config.yaml
rope_fraction: 0.5
beta1: 0.95
schedule: "wsd"
Each number is 200 + 20 x the weight over its row's rms, rounded and kept within 0 to 999. Layers, rows and columns count from 0. The size before them is the row's rms in percent of the matrix's.

# layer 4 MLP up, 2560x512, rms 0.0676, rows 2440-2458, columns 0-127
102,177,187,187,226,215,200,163,203,197,190,245,183,195,220,242,176,215,174,220,210,221,207,208,188,186,219,194,196,194,206,219,190,190,182,173,177,230,204,181,207,221,236,211,195,186,180,189,168,217,200,202,213,159,176,202,192,188,211,213,230,226,194,188,234,198,224,177,161,193,151,217,212,213,207,171,208,192,243,213,161,228,207,196,219,197,210,165,224,166,231,191,175,205,227,190,189,192,262,196,171,211,229,203,172,205,195,204,211,157,192,212,207,208,208,203,216,178,207,181,174,200,197,188,211,210,238,259,228
100,221,187,210,204,195,178,167,171,219,174,195,211,217,209,149,147,185,212,179,199,173,227,194,205,174,210,218,175,198,196,191,220,178,199,211,199,206,194,181,205,220,210,171,219,210,186,188,201,216,236,174,231,232,204,215,197,196,214,185,214,195,204,200,161,205,196,170,207,195,219,186,212,225,162,249,190,185,150,173,184,199,215,210,175,195,226,198,206,198,232,198,184,252,229,186,235,176,201,193,185,241,203,175,180,221,220,206,212,184,193,177,194,206,153,227,191,186,216,204,186,194,202,210,241,187,206,204,222
095,189,183,206,205,209,186,179,182,183,180,215,210,231,167,203,225,174,195,205,182,190,195,198,240,189,232,216,221,180,213,205,187,213,200,202,208,220,180,202,229,199,219,218,197,204,216,207,212,215,171,169,190,181,196,181,135,242,178,223,239,215,189,237,218,202,215,197,177,211,183,239,214,193,192,210,169,229,237,181,220,204,188,188,159,221,217,157,200,183,169,205,163,164,245,246,170,211,207,216,217,190,205,188,238,220,205,213,183,206,233,205,205,197,212,187,216,189,192,182,196,236,185,210,222,193,201,171,206
101,183,227,187,207,195,189,206,189,212,209,201,214,193,173,196,199,202,201,174,219,208,186,187,200,218,185,225,217,201,200,190,185,180,182,204,200,192,206,187,198,145,198,221,222,197,182,206,202,206,198,237,183,218,200,170,218,230,193,201,187,205,197,191,186,204,211,230,214,234,253,200,205,192,197,188,161,196,195,190,202,213,207,180,183,224,183,197,186,195,217,200,212,210,208,215,183,216,235,204,174,216,204,175,187,229,201,186,206,190,208,196,222,197,197,207,211,177,177,190,211,196,222,184,201,229,204,231,205
095,226,188,224,204,200,201,178,222,196,208,188,217,162,197,189,213,176,202,201,202,247,209,188,208,202,205,192,221,182,180,177,201,163,178,161,204,170,215,173,215,166,189,199,181,191,201,183,241,190,190,180,210,185,194,205,218,212,187,196,199,186,222,197,201,197,197,178,222,193,190,211,211,180,208,201,177,197,192,216,195,218,224,221,172,225,227,211,191,224,211,205,173,210,195,210,216,195,218,178,199,171,165,174,185,204,195,184,168,189,209,170,219,154,187,223,214,194,236,225,191,200,193,258,190,234,201,219,202
101,207,214,130,203,179,161,191,204,206,213,202,211,201,198,218,191,211,188,189,212,217,198,192,228,196,193,177,175,179,212,173,167,171,185,229,172,227,231,167,195,175,214,186,193,249,213,214,185,200,171,192,223,183,184,182,198,206,191,216,175,197,223,214,155,198,186,219,178,197,226,199,192,208,235,213,195,208,198,220,233,183,187,178,210,205,200,191,214,198,191,202,208,177,175,173,242,201,183,226,212,220,231,228,185,187,180,224,179,193,188,220,198,202,190,208,216,197,219,198,239,189,180,228,151,203,194,211,195
101,177,192,223,199,209,232,189,210,223,206,203,212,190,199,185,179,213,237,178,217,188,207,216,219,176,184,174,222,213,189,189,185,235,218,247,217,201,156,170,187,186,187,228,188,221,232,199,213,210,196,206,194,230,205,231,162,196,188,152,201,212,187,188,197,183,234,217,198,182,188,205,219,198,206,170,217,183,191,191,229,194,204,207,206,189,215,206,190,205,230,192,219,185,214,190,195,215,171,225,213,202,247,206,213,199,186,190,173,194,203,182,198,183,195,186,222,251,191,182,189,206,195,177,207,211,207,188,174
095,226,226,194,183,208,180,181,178,222,189,222,181,178,229,206,190,199,184,206,195,151,199,172,201,218,185,191,217,198,186,224,226,198,191,201,200,201,181,181,198,261,168,192,182,188,179,199,178,198,205,210,211,186,186,194,227,207,206,235,235,209,200,185,182,221,191,245,173,201,171,231,192,180,211,219,187,201,221,254,202,184,173,172,211,211,195,194,198,212,191,184,210,189,195,198,220,214,192,205,186,192,202,206,221,195,200,182,209,187,206,201,212,204,204,169,174,220,197,192,201,186,172,203,189,179,193,215,189
096,231,212,167,230,173,235,190,212,195,203,200,214,205,193,162,164,252,168,211,162,202,204,196,198,178,216,236,177,214,184,192,198,194,192,185,167,212,188,229,135,195,211,220,208,228,202,184,197,212,176,221,182,185,219,185,203,179,175,200,222,215,183,179,210,207,212,206,193,232,182,194,211,186,205,223,188,193,201,214,259,173,183,172,195,209,200,198,190,209,181,188,202,186,221,184,240,206,212,193,226,225,189,184,209,184,215,178,206,214,181,177,214,193,155,204,163,185,185,212,209,221,217,212,187,199,196,227,193
096,190,189,192,206,219,221,172,195,185,181,206,198,243,202,205,209,189,196,189,230,204,179,194,228,161,197,183,174,186,177,194,208,175,201,210,227,179,185,199,200,167,198,189,227,167,187,218,179,226,183,213,210,198,191,219,182,179,212,225,193,206,224,191,216,176,185,216,223,205,212,221,190,185,219,218,188,217,173,202,188,218,204,196,241,224,208,231,188,181,165,174,158,193,205,170,184,226,225,196,220,211,199,182,206,175,202,229,190,199,196,187,214,219,193,175,198,226,206,236,204,235,169,162,191,177,192,212,197
103,203,212,205,206,175,194,188,233,180,210,194,186,200,201,207,226,220,209,219,212,215,221,198,180,191,235,187,221,200,195,215,203,182,177,194,221,193,209,214,218,192,193,157,209,194,196,183,185,211,208,180,194,194,218,178,217,188,200,198,190,218,175,221,201,206,194,173,197,191,183,198,215,183,211,193,200,179,198,177,205,196,232,157,213,211,187,188,177,195,205,173,202,230,198,201,186,202,173,227,191,195,195,198,181,186,232,189,189,187,215,213,200,205,229,174,209,213,256,208,189,166,213,205,208,215,211,211,145
099,166,225,177,206,247,162,210,202,216,220,216,179,234,175,206,185,211,205,205,230,200,188,183,221,186,199,188,215,213,199,226,217,240,209,184,174,178,189,190,213,204,199,210,236,191,183,177,159,168,200,179,208,188,200,223,206,210,200,212,173,244,219,201,223,176,196,167,219,197,173,206,214,223,214,224,209,218,197,204,205,241,159,214,177,183,219,241,195,168,231,236,187,211,213,180,204,198,200,207,180,251,182,201,213,198,209,208,186,201,204,210,235,188,183,243,200,204,222,201,221,202,225,216,192,226,214,184,219
105,193,165,216,184,190,198,208,196,180,195,185,169,208,219,188,200,180,197,199,212,218,204,217,165,193,197,218,197,221,210,246,195,192,220,177,239,171,151,202,217,221,185,246,174,202,193,184,160,190,204,212,206,211,198,226,179,204,187,206,221,198,230,175,188,222,229,171,196,196,213,211,169,214,151,198,194,180,208,219,207,191,216,217,188,208,177,185,188,219,189,192,171,193,231,202,190,195,187,213,230,202,198,183,195,206,211,190,206,191,215,182,178,200,193,225,212,220,200,196,191,173,186,195,178,194,166,216,189
103,161,189,235,211,172,217,227,217,198,225,212,205,191,192,203,171,188,196,222,205,180,155,195,194,215,178,191,215,203,227,236,164,176,201,191,202,220,215,237,193,180,230,204,213,181,205,162,205,206,219,194,219,212,196,183,175,196,205,197,175,192,229,175,203,208,197,176,197,196,221,197,188,203,144,200,196,156,212,192,206,179,223,192,236,170,199,187,211,208,201,214,204,210,206,201,231,200,196,237,170,233,228,179,206,176,184,156,220,214,201,201,176,212,165,169,206,209,180,194,218,221,196,240,223,196,212,181,207
105,202,217,231,173,186,208,196,252,229,143,212,199,256,175,213,195,250,201,205,193,179,197,190,205,175,216,178,184,221,176,201,208,194,208,228,207,185,168,197,202,225,194,186,192,191,202,175,197,215,206,182,226,201,198,210,222,172,184,213,201,194,217,199,208,169,219,207,207,219,195,189,206,197,210,177,213,211,209,163,192,222,228,219,173,180,201,179,179,201,237,179,199,218,189,178,197,192,181,155,231,216,214,224,201,211,184,184,169,216,231,226,194,208,195,187,202,206,240,178,238,191,221,181,213,198,213,173,198
097,227,240,185,160,189,171,168,205,199,228,192,214,205,194,219,185,218,168,160,209,198,170,179,149,177,234,222,213,212,188,205,194,190,201,159,231,207,153,211,206,209,162,212,234,167,198,193,223,185,189,195,227,173,186,205,204,158,192,226,202,202,206,184,191,194,189,191,196,185,193,196,205,189,174,160,155,189,195,191,202,203,222,200,222,160,219,194,195,203,212,198,221,226,187,203,232,197,190,240,153,232,236,172,191,185,209,208,199,209,231,195,222,210,207,185,195,194,184,201,230,224,218,192,203,199,236,190,238
099,150,225,217,206,220,178,172,194,204,189,201,215,212,197,168,181,200,212,216,202,230,183,235,223,225,201,222,205,184,177,195,238,193,199,179,186,178,196,223,188,194,191,202,204,203,195,183,207,163,235,188,213,213,176,220,185,208,195,199,193,176,163,202,175,194,222,212,213,191,199,219,222,201,218,180,197,212,209,200,203,218,233,235,221,188,179,203,191,167,192,186,212,179,223,234,230,189,210,193,213,188,219,233,189,230,213,216,192,210,214,178,239,221,206,239,188,209,221,205,223,213,204,198,197,202,229,170,198
109,232,201,211,214,182,163,156,185,205,209,138,221,215,178,213,178,207,194,197,186,181,226,179,183,188,121,160,187,226,212,188,152,229,235,159,210,206,145,230,242,205,188,193,223,237,180,189,206,165,181,191,189,195,180,205,205,183,191,181,201,210,173,224,200,210,188,199,175,193,199,183,205,195,221,196,179,230,197,237,230,184,197,215,208,213,202,212,216,182,199,191,206,209,233,220,178,215,160,209,234,218,193,213,179,201,203,194,174,223,176,203,223,184,183,201,192,221,198,231,189,212,218,169,208,180,186,210,205
099,199,209,175,170,192,209,193,221,151,254,210,202,213,220,159,220,150,199,197,235,189,156,196,210,235,178,188,222,211,250,206,217,222,183,189,186,192,223,192,166,203,211,184,174,217,239,181,206,204,210,179,178,213,185,193,224,214,223,220,210,189,228,220,159,195,241,196,173,190,203,169,177,195,248,201,200,187,223,198,201,195,224,190,210,181,220,171,231,217,180,211,178,193,209,184,202,169,212,207,211,207,191,209,204,215,177,158,230,185,217,213,221,228,234,207,181,214,178,189,202,171,190,192,198,193,194,201,202
# layer 4 MLP down (transposed), 2560x512, rms 0.079, rows 2440-2457, columns 0-127
099,178,171,201,165,251,227,239,184,185,220,202,195,191,245,197,228,161,168,220,169,208,210,151,178,204,207,193,209,206,255,216,209,180,178,203,198,219,199,218,205,215,225,202,235,197,256,187,206,237,194,183,187,201,192,201,217,227,215,216,207,207,190,187,189,198,205,200,180,156,205,217,171,196,194,198,219,199,198,206,155,204,220,180,183,196,215,187,192,169,213,211,192,201,194,204,274,213,191,211,208,198,227,196,235,201,220,196,196,166,193,201,189,241,196,196,202,156,213,240,188,236,185,191,157,198,186,180,181
102,208,184,212,196,206,203,205,215,202,213,242,173,193,205,221,196,218,229,216,175,172,169,187,191,206,183,159,199,204,246,203,217,174,206,162,242,165,223,179,212,188,167,212,196,203,208,180,195,165,213,182,238,216,178,195,200,198,200,186,196,177,219,218,212,173,212,202,196,220,173,193,210,249,195,219,199,217,196,188,182,181,209,203,176,232,217,205,207,210,236,205,183,180,178,180,191,173,215,190,213,217,194,157,221,189,194,204,190,200,217,181,162,158,191,209,200,205,198,215,222,196,190,201,190,206,187,219,193
095,178,209,189,189,225,192,187,244,199,232,221,212,190,195,188,212,189,211,180,199,171,200,217,219,180,226,184,202,195,219,189,174,189,195,209,207,213,197,193,213,209,188,196,185,226,188,202,196,209,190,179,203,197,215,233,188,176,195,212,254,244,195,203,186,191,204,184,230,226,186,198,207,191,239,192,191,174,204,198,192,205,184,196,215,197,213,177,198,175,181,194,204,196,227,198,195,178,168,190,202,158,189,191,234,178,192,141,186,227,204,208,194,201,186,187,173,202,192,201,182,169,192,202,178,207,200,195,284
102,189,200,186,226,226,230,176,194,222,204,206,228,209,209,233,197,164,182,198,206,193,197,191,211,260,176,230,190,222,147,191,198,171,215,212,207,171,212,202,223,188,207,200,224,224,208,205,208,203,158,212,207,197,212,215,202,215,210,176,208,191,189,229,177,152,222,222,205,227,211,221,220,187,194,196,176,160,201,175,201,181,187,218,192,240,216,213,193,215,211,212,220,202,212,229,204,251,178,150,216,208,210,197,169,210,206,197,220,208,204,232,177,185,209,197,225,179,199,221,211,208,207,223,206,197,210,219,165
098,191,211,197,171,162,178,204,207,206,217,202,206,236,213,204,196,183,225,193,184,229,193,191,217,213,211,213,196,208,238,201,223,228,186,204,207,217,215,197,186,207,198,189,198,142,244,217,195,185,212,218,205,187,183,207,198,195,184,189,201,198,212,199,168,195,181,201,182,185,190,205,214,184,191,170,236,193,181,190,188,192,200,204,207,217,217,218,203,222,239,201,195,208,158,155,209,193,224,209,197,209,244,167,209,188,208,200,189,213,180,161,198,180,221,182,198,192,169,197,216,251,181,221,228,206,205,223,236
101,197,240,217,196,215,212,149,217,199,184,183,184,223,224,213,177,209,180,191,176,177,226,209,225,224,172,173,175,182,156,210,213,213,194,218,179,166,174,213,193,175,197,207,196,191,234,208,198,221,257,235,185,187,203,212,204,225,235,209,181,194,212,215,211,200,230,190,184,198,196,157,196,247,188,197,207,203,199,176,206,215,198,202,210,188,211,199,225,236,231,216,248,194,175,161,228,203,193,193,203,199,180,204,196,176,191,202,206,177,188,197,172,187,192,219,219,222,183,236,194,166,215,184,176,191,206,230,140
104,143,167,179,242,239,212,164,221,186,244,199,201,212,174,209,168,195,199,214,186,162,185,199,218,236,196,215,160,233,173,207,174,205,182,189,202,199,213,203,227,185,217,196,218,199,180,165,178,179,171,195,209,205,191,210,169,153,194,179,181,172,223,211,181,191,221,204,168,201,179,190,219,218,181,172,213,169,198,191,191,192,192,226,205,188,232,223,165,201,196,194,204,207,166,217,207,190,168,239,224,180,253,189,226,201,213,216,198,219,191,203,234,192,201,170,187,193,202,183,184,151,171,192,215,245,208,237,211
099,181,196,195,182,197,223,207,223,188,187,162,198,163,224,216,211,189,183,192,185,219,162,205,202,201,213,207,224,238,145,180,163,210,242,208,237,173,196,202,179,214,201,204,156,190,170,206,180,204,205,200,185,193,185,204,201,196,195,206,186,200,214,176,208,174,229,191,198,187,211,174,218,164,169,186,189,186,197,205,212,204,217,243,227,201,175,182,210,207,227,190,225,209,191,207,185,190,181,216,218,200,189,252,170,177,203,222,168,193,213,233,204,217,235,191,181,203,212,226,206,202,172,223,235,165,246,236,205
100,213,203,197,240,213,194,182,206,215,218,215,197,189,191,181,216,187,190,226,185,228,166,197,221,204,216,190,205,197,174,202,225,226,202,193,199,197,207,193,181,199,213,216,230,234,180,203,191,197,164,193,205,182,211,216,216,203,179,231,210,222,224,212,176,218,205,216,215,225,216,219,213,184,187,223,210,201,205,205,195,199,201,196,207,240,228,205,223,189,189,189,242,177,191,169,156,222,193,181,233,194,177,197,175,188,182,197,183,220,191,167,199,163,178,190,231,190,199,181,172,197,220,211,231,209,187,181,180
097,180,174,222,175,197,187,212,184,204,216,190,192,192,197,198,235,186,160,210,179,189,226,227,200,213,225,231,260,198,239,171,194,181,203,204,201,191,196,208,217,260,190,217,224,234,230,195,200,211,224,183,178,188,204,222,198,186,203,177,176,212,160,192,208,233,198,229,231,223,203,171,165,235,186,218,240,189,185,228,182,222,175,194,201,154,178,235,227,192,206,204,199,218,201,217,174,196,191,161,180,225,190,178,190,196,192,213,183,211,202,193,210,201,205,216,219,188,206,178,224,191,208,212,228,184,201,150,183
100,204,215,210,195,206,180,214,160,216,168,210,198,177,200,251,192,225,181,199,190,246,206,202,217,217,188,206,184,148,193,198,203,204,201,215,191,217,215,192,203,198,209,210,216,207,225,186,241,188,226,183,193,201,214,171,217,258,209,190,241,208,185,183,175,237,210,199,203,232,208,190,183,225,212,156,177,175,188,189,196,215,223,213,216,173,199,191,193,216,201,212,202,188,223,210,200,208,197,204,225,206,196,190,188,226,237,167,181,183,191,147,189,195,227,182,226,210,225,210,203,195,221,202,192,183,146,180,155
103,222,209,167,171,206,183,217,198,197,190,189,178,205,192,179,158,215,227,218,191,198,162,178,193,179,177,220,185,165,182,221,177,199,221,200,175,163,183,228,173,172,214,193,210,193,231,162,167,162,219,185,196,246,193,204,179,177,222,240,169,182,220,204,199,146,211,181,238,198,210,216,195,177,212,184,205,197,210,197,196,202,216,206,198,201,172,174,184,188,185,164,196,209,190,216,242,245,222,223,192,215,227,214,197,192,221,206,217,208,211,203,236,192,213,227,208,183,189,198,193,162,229,156,223,178,175,198,211
105,201,204,187,173,192,169,178,174,220,220,231,186,202,198,187,165,245,175,183,220,193,215,224,207,233,175,168,186,173,191,212,227,193,175,210,209,179,224,190,236,194,228,182,213,219,206,202,218,229,203,190,221,214,213,203,221,167,201,223,192,188,171,175,214,233,230,180,212,185,212,200,149,194,169,208,171,193,207,191,192,200,166,195,203,202,200,179,189,181,187,217,170,232,248,176,222,177,184,184,205,191,213,226,200,184,190,143,185,185,216,218,208,229,205,185,207,219,189,191,192,197,209,183,186,196,185,202,160
099,182,200,174,200,192,223,235,187,199,191,216,174,224,205,222,187,160,252,188,175,223,220,212,212,209,184,182,223,213,191,185,223,222,183,213,181,196,190,227,195,210,194,179,208,197,200,192,187,226,200,184,201,229,214,176,178,215,195,209,200,194,171,165,192,166,212,176,183,214,169,177,170,195,201,222,218,212,198,167,160,166,244,198,221,199,195,208,181,191,209,238,190,184,218,206,231,152,209,220,204,180,224,189,217,214,183,202,190,210,210,199,208,205,219,181,187,174,177,233,230,203,199,185,187,186,223,191,132
100,201,196,223,232,196,229,193,212,178,214,204,245,231,217,181,184,199,185,188,232,191,219,227,183,217,201,227,165,213,195,203,203,206,203,204,179,228,176,199,199,180,175,220,178,189,199,224,232,192,214,190,176,197,205,179,168,207,214,193,238,168,176,174,197,194,218,222,204,188,203,188,227,225,208,208,188,163,194,215,194,217,210,229,208,156,227,163,196,222,197,219,218,202,194,171,192,189,206,198,186,198,172,226,163,194,198,241,185,203,244,162,190,170,200,276,195,216,195,170,193,196,227,195,195,201,248,199,218
100,173,169,186,194,210,201,206,210,172,223,225,198,196,237,206,182,189,184,214,230,199,206,217,233,189,201,221,191,202,178,158,219,214,190,212,162,202,205,166,165,226,215,225,199,244,218,213,217,212,194,172,205,194,186,157,196,236,203,199,213,199,190,232,187,217,179,174,183,188,188,190,220,211,239,194,195,201,199,172,186,217,177,196,168,197,186,207,217,171,240,171,210,187,210,204,204,165,177,182,210,198,210,231,214,209,197,222,199,228,162,214,229,251,150,218,199,217,209,196,181,178,185,203,194,163,227,250,217
098,221,201,173,183,191,179,207,189,188,200,206,183,197,195,175,202,242,207,176,207,197,202,187,222,219,190,186,184,200,205,203,203,199,206,200,182,204,172,204,203,196,199,182,200,223,228,193,197,184,202,216,235,202,225,210,198,184,184,183,168,228,178,199,210,226,249,183,161,215,218,147,166,185,212,228,177,207,198,210,172,210,185,201,202,214,196,186,190,202,211,196,211,213,184,191,199,236,221,221,223,199,178,198,163,227,207,181,212,185,182,200,177,183,183,196,206,214,176,192,185,185,203,222,207,192,227,218,195
092,245,203,192,223,194,175,178,230,206,238,213,194,213,191,181,218,207,219,179,165,176,208,179,206,230,178,205,175,212,82,222,193,203,221,190,154,201,178,221,171,180,166,230,188,173,148,196,223,174,157,204,186,218,199,210,212,195,207,184,253,206,184,192,228,213,211,194,214,223,222,201,204,198,166,191,197,216,168,193,211,200,218,187,221,171,225,201,201,178,199,189,208,218,209,185,207,207,213,209,206,150,200,199,199,241,193,188,194,203,174,226,168,198,194,211,202,203,200,235,232,184,202,170,227,193,213,213,139
# layer 4 MLP gate, 2560x512, rms 0.0681, rows 2441-2458, columns 0-127
102,223,220,191,182,190,223,158,184,178,275,138,202,199,187,206,212,218,213,229,195,201,193,178,184,208,206,229,191,202,203,186,167,162,190,218,182,170,201,168,211,197,213,225,230,192,194,220,232,205,214,228,206,213,206,250,170,202,221,188,197,187,218,192,226,232,195,251,225,208,209,198,206,233,188,188,228,177,174,210,205,192,210,181,167,227,218,190,199,192,177,216,203,204,172,221,181,217,194,247,209,190,180,161,180,197,214,183,200,186,205,214,180,195,223,191,188,166,198,216,229,184,218,203,196,225,217,186,206
094,208,226,189,241,212,224,206,222,190,223,216,222,190,199,166,184,178,209,171,208,177,206,179,209,220,223,174,222,181,227,177,188,208,235,202,229,234,197,203,224,162,199,192,234,234,204,228,216,227,185,206,212,218,169,182,202,208,231,201,211,207,197,214,176,206,220,168,181,182,212,219,235,201,188,204,204,214,208,218,227,206,187,196,201,225,189,185,196,239,171,203,162,206,195,215,212,228,184,185,197,204,181,198,222,198,199,193,186,202,204,176,185,180,184,182,163,202,190,181,159,249,200,195,215,181,200,203,241
096,180,187,212,192,212,230,184,222,232,183,183,196,222,232,261,230,204,176,183,184,187,233,180,198,233,185,161,177,177,195,234,192,240,219,172,211,199,146,210,193,191,194,160,227,200,225,175,216,221,229,224,219,236,193,193,207,200,171,200,206,239,172,231,176,196,164,205,188,187,190,206,197,154,211,214,159,178,209,187,183,204,181,191,238,212,212,219,170,192,206,189,177,207,241,198,188,150,234,203,190,225,231,194,212,185,206,154,165,217,196,188,196,189,173,209,198,227,191,198,210,187,175,174,151,221,213,200,184
098,167,175,220,158,191,199,195,204,208,156,212,167,186,214,188,195,256,189,191,225,218,205,204,200,212,229,200,201,236,210,190,224,204,193,162,194,192,177,252,217,214,220,203,217,231,223,217,231,190,208,195,190,181,194,205,257,191,229,202,211,174,145,240,170,210,203,186,195,188,176,211,232,206,185,189,200,211,183,207,213,177,217,208,215,211,193,224,232,192,204,234,189,242,177,186,215,184,184,175,203,206,205,200,221,213,210,206,197,192,204,196,226,229,241,160,229,160,185,192,202,220,155,199,212,201,206,191,190
101,193,168,177,197,203,205,198,188,214,240,196,185,164,215,192,231,199,215,202,223,240,186,187,187,192,229,188,206,192,233,217,194,208,204,216,190,205,225,151,209,212,202,241,215,241,218,182,184,220,182,237,183,188,214,215,208,194,212,189,190,196,223,248,179,206,176,188,188,205,194,225,168,198,215,203,198,209,210,183,221,192,218,171,235,215,203,180,184,228,229,207,226,196,214,245,190,188,210,222,206,228,255,188,224,200,193,196,192,190,256,211,185,181,183,181,200,200,179,213,211,187,238,205,180,207,198,174,198
101,153,195,213,203,197,190,184,209,187,192,200,194,210,175,209,241,193,210,187,211,199,213,217,213,216,183,228,226,213,251,218,204,214,248,190,161,181,210,189,217,198,204,168,211,248,227,217,184,189,214,198,177,165,172,213,210,248,190,205,174,192,230,180,199,206,192,245,204,223,225,197,179,199,206,185,215,231,198,204,210,192,196,178,182,250,219,251,176,200,186,232,218,182,209,220,182,180,210,212,239,228,170,146,174,234,205,185,222,224,200,199,184,207,221,211,173,210,184,223,204,191,226,217,223,182,210,187,157
098,203,244,250,227,209,217,214,246,186,192,182,198,201,192,176,195,227,198,205,184,215,221,216,202,219,211,175,184,231,200,193,234,209,206,207,201,194,211,187,212,198,216,230,199,196,196,178,219,165,203,219,180,204,206,238,197,202,243,161,209,176,187,200,203,218,224,196,184,220,223,168,190,179,192,212,212,183,232,201,205,175,161,207,200,152,181,190,191,183,199,202,215,205,213,173,225,201,215,195,206,230,201,184,217,200,218,198,197,214,194,204,184,204,188,156,194,184,211,169,189,206,206,168,202,184,184,179,241
095,177,200,206,209,207,165,232,227,223,197,214,166,186,192,179,215,209,202,200,228,214,185,221,203,227,171,195,198,170,221,249,182,214,192,210,221,206,186,152,220,192,194,201,205,211,219,189,216,189,189,182,218,189,213,186,204,193,205,216,212,229,202,167,181,219,201,223,234,172,201,211,215,208,168,201,224,208,216,209,142,198,182,159,216,189,189,219,194,226,204,225,190,198,236,210,224,194,191,212,202,215,206,194,214,235,213,212,209,200,205,182,178,198,209,197,195,212,175,189,214,172,192,162,199,189,212,213,193
100,199,198,223,185,186,202,196,198,217,194,203,205,211,217,206,216,233,239,226,201,198,241,211,249,170,198,219,200,216,184,210,158,197,200,179,264,233,172,196,175,205,225,219,199,225,213,194,184,180,173,220,190,178,223,202,158,182,178,222,197,198,207,220,210,209,183,195,219,199,198,191,213,221,208,226,202,222,197,188,189,200,186,208,195,216,187,191,168,207,186,166,211,179,199,187,187,183,179,199,176,207,187,227,227,164,202,194,177,194,205,191,190,191,193,162,169,191,190,188,223,197,206,227,194,208,186,188,201
101,203,173,191,186,190,172,225,170,215,200,186,160,216,190,184,186,203,218,216,198,209,217,184,222,206,190,181,174,222,206,184,202,197,195,169,210,192,176,189,214,211,224,196,177,210,233,220,204,176,189,199,162,196,199,192,189,202,168,186,213,213,205,204,209,191,246,200,195,175,154,203,194,173,213,190,217,222,211,205,205,219,202,183,195,179,209,251,209,204,227,205,209,206,217,204,219,195,210,190,223,191,218,171,180,201,213,204,237,194,231,201,239,211,199,195,206,221,197,236,209,187,203,204,192,190,163,195,182
099,198,215,187,194,190,184,200,186,178,237,207,175,213,219,214,223,215,225,221,217,210,219,197,212,214,205,217,170,181,184,193,198,200,205,178,198,259,178,220,175,191,198,198,187,206,201,213,225,206,205,221,187,198,219,189,199,170,206,196,181,174,199,195,208,191,130,189,215,182,179,209,181,192,201,180,203,200,199,190,213,217,224,240,210,225,213,181,228,162,174,210,204,189,155,197,193,233,211,183,200,196,223,205,200,141,223,199,216,197,201,190,235,186,209,177,172,164,197,208,187,241,172,197,208,175,200,191,227
104,207,226,170,182,173,183,193,202,220,146,196,206,198,233,192,209,262,220,211,195,214,203,232,208,196,216,193,203,221,198,209,173,194,210,202,181,207,218,209,187,216,224,152,195,182,195,181,246,207,221,188,224,183,240,191,224,179,193,228,163,217,197,188,195,198,235,206,182,199,190,171,206,182,210,198,173,221,197,211,196,234,177,234,209,228,219,192,194,203,206,233,186,197,208,190,180,166,203,190,204,187,198,214,192,197,194,190,210,179,200,198,200,194,183,219,222,193,202,204,179,192,216,183,209,175,256,235,169
102,199,203,208,199,200,198,197,187,225,211,204,196,170,179,140,206,203,215,185,217,189,196,236,205,184,155,193,229,185,200,167,173,181,211,201,194,213,206,198,181,209,189,185,217,197,197,163,211,201,187,191,155,183,180,208,218,180,182,220,212,164,225,228,206,217,215,223,232,189,204,201,194,223,212,219,206,193,207,172,213,219,144,164,164,214,216,197,199,227,183,192,202,183,202,210,172,204,225,223,209,170,228,183,177,174,202,198,172,198,198,221,178,200,234,168,209,192,219,201,199,230,180,174,193,184,171,196,186
101,225,197,221,200,178,203,222,192,182,230,168,177,196,202,139,204,192,212,187,182,209,177,201,220,220,212,187,170,192,225,190,191,226,218,187,190,207,202,206,239,180,227,178,210,186,234,229,186,173,217,227,217,189,211,145,218,210,194,240,208,156,218,207,201,184,197,199,197,196,197,215,199,200,157,186,199,197,213,240,179,203,183,190,190,210,234,236,189,164,230,206,214,206,237,226,228,185,202,215,185,221,175,199,220,200,230,197,218,193,223,210,213,170,228,228,158,211,206,202,211,257,202,206,207,209,191,187,205
103,177,188,198,186,228,172,205,199,208,230,201,220,185,219,195,150,240,200,211,231,202,228,223,205,222,194,227,204,192,175,211,184,195,185,204,198,167,214,169,200,215,189,182,194,180,213,178,210,208,207,198,198,204,203,172,188,182,204,197,216,209,193,196,192,205,187,179,191,202,184,196,205,177,195,202,205,207,179,201,214,212,208,200,191,183,210,168,214,201,251,234,204,196,188,181,246,206,218,208,180,214,253,196,202,174,211,190,205,208,200,192,190,198,218,196,206,250,197,200,176,208,163,209,188,189,222,209,195
101,210,156,185,199,150,176,176,216,222,212,190,203,222,219,206,198,194,225,169,213,216,212,188,199,202,188,163,226,218,226,213,181,196,204,190,151,186,193,216,189,195,215,221,197,191,196,172,209,187,175,196,178,175,211,172,200,199,205,160,216,218,260,214,232,266,182,181,216,215,181,239,174,168,204,214,192,215,217,216,192,199,192,210,210,153,185,194,191,171,223,203,200,189,186,232,230,224,186,189,169,222,211,139,207,206,210,213,180,186,187,211,210,173,218,179,210,159,195,176,174,193,161,218,206,209,204,169,208
112,168,180,200,214,171,199,203,229,205,225,254,193,212,172,193,185,193,153,231,204,206,173,209,188,217,232,169,207,217,209,228,192,182,169,208,180,227,268,181,198,163,170,197,202,174,198,222,214,193,216,205,204,207,225,199,213,233,211,205,216,212,199,218,249,175,221,215,211,215,213,212,211,186,196,245,220,172,238,180,201,242,173,222,165,171,214,206,207,213,215,206,193,185,202,205,186,197,206,189,177,172,213,175,192,176,198,201,182,218,215,195,250,217,183,208,174,188,207,208,197,212,203,206,200,194,240,218,193
100,180,225,188,182,202,167,224,190,191,171,225,219,163,269,214,204,202,201,176,206,207,173,203,175,173,180,190,204,194,220,235,186,215,202,198,177,191,196,186,176,208,233,203,185,168,197,211,227,190,214,233,187,188,194,201,202,183,197,214,217,196,206,199,220,145,189,228,179,197,209,194,214,222,174,214,184,193,184,174,202,213,212,195,221,209,211,197,230,208,216,240,220,173,213,189,213,204,180,221,225,198,185,196,188,224,184,185,181,217,214,194,224,187,196,162,201,204,198,209,206,217,226,190,183,189,220,204,213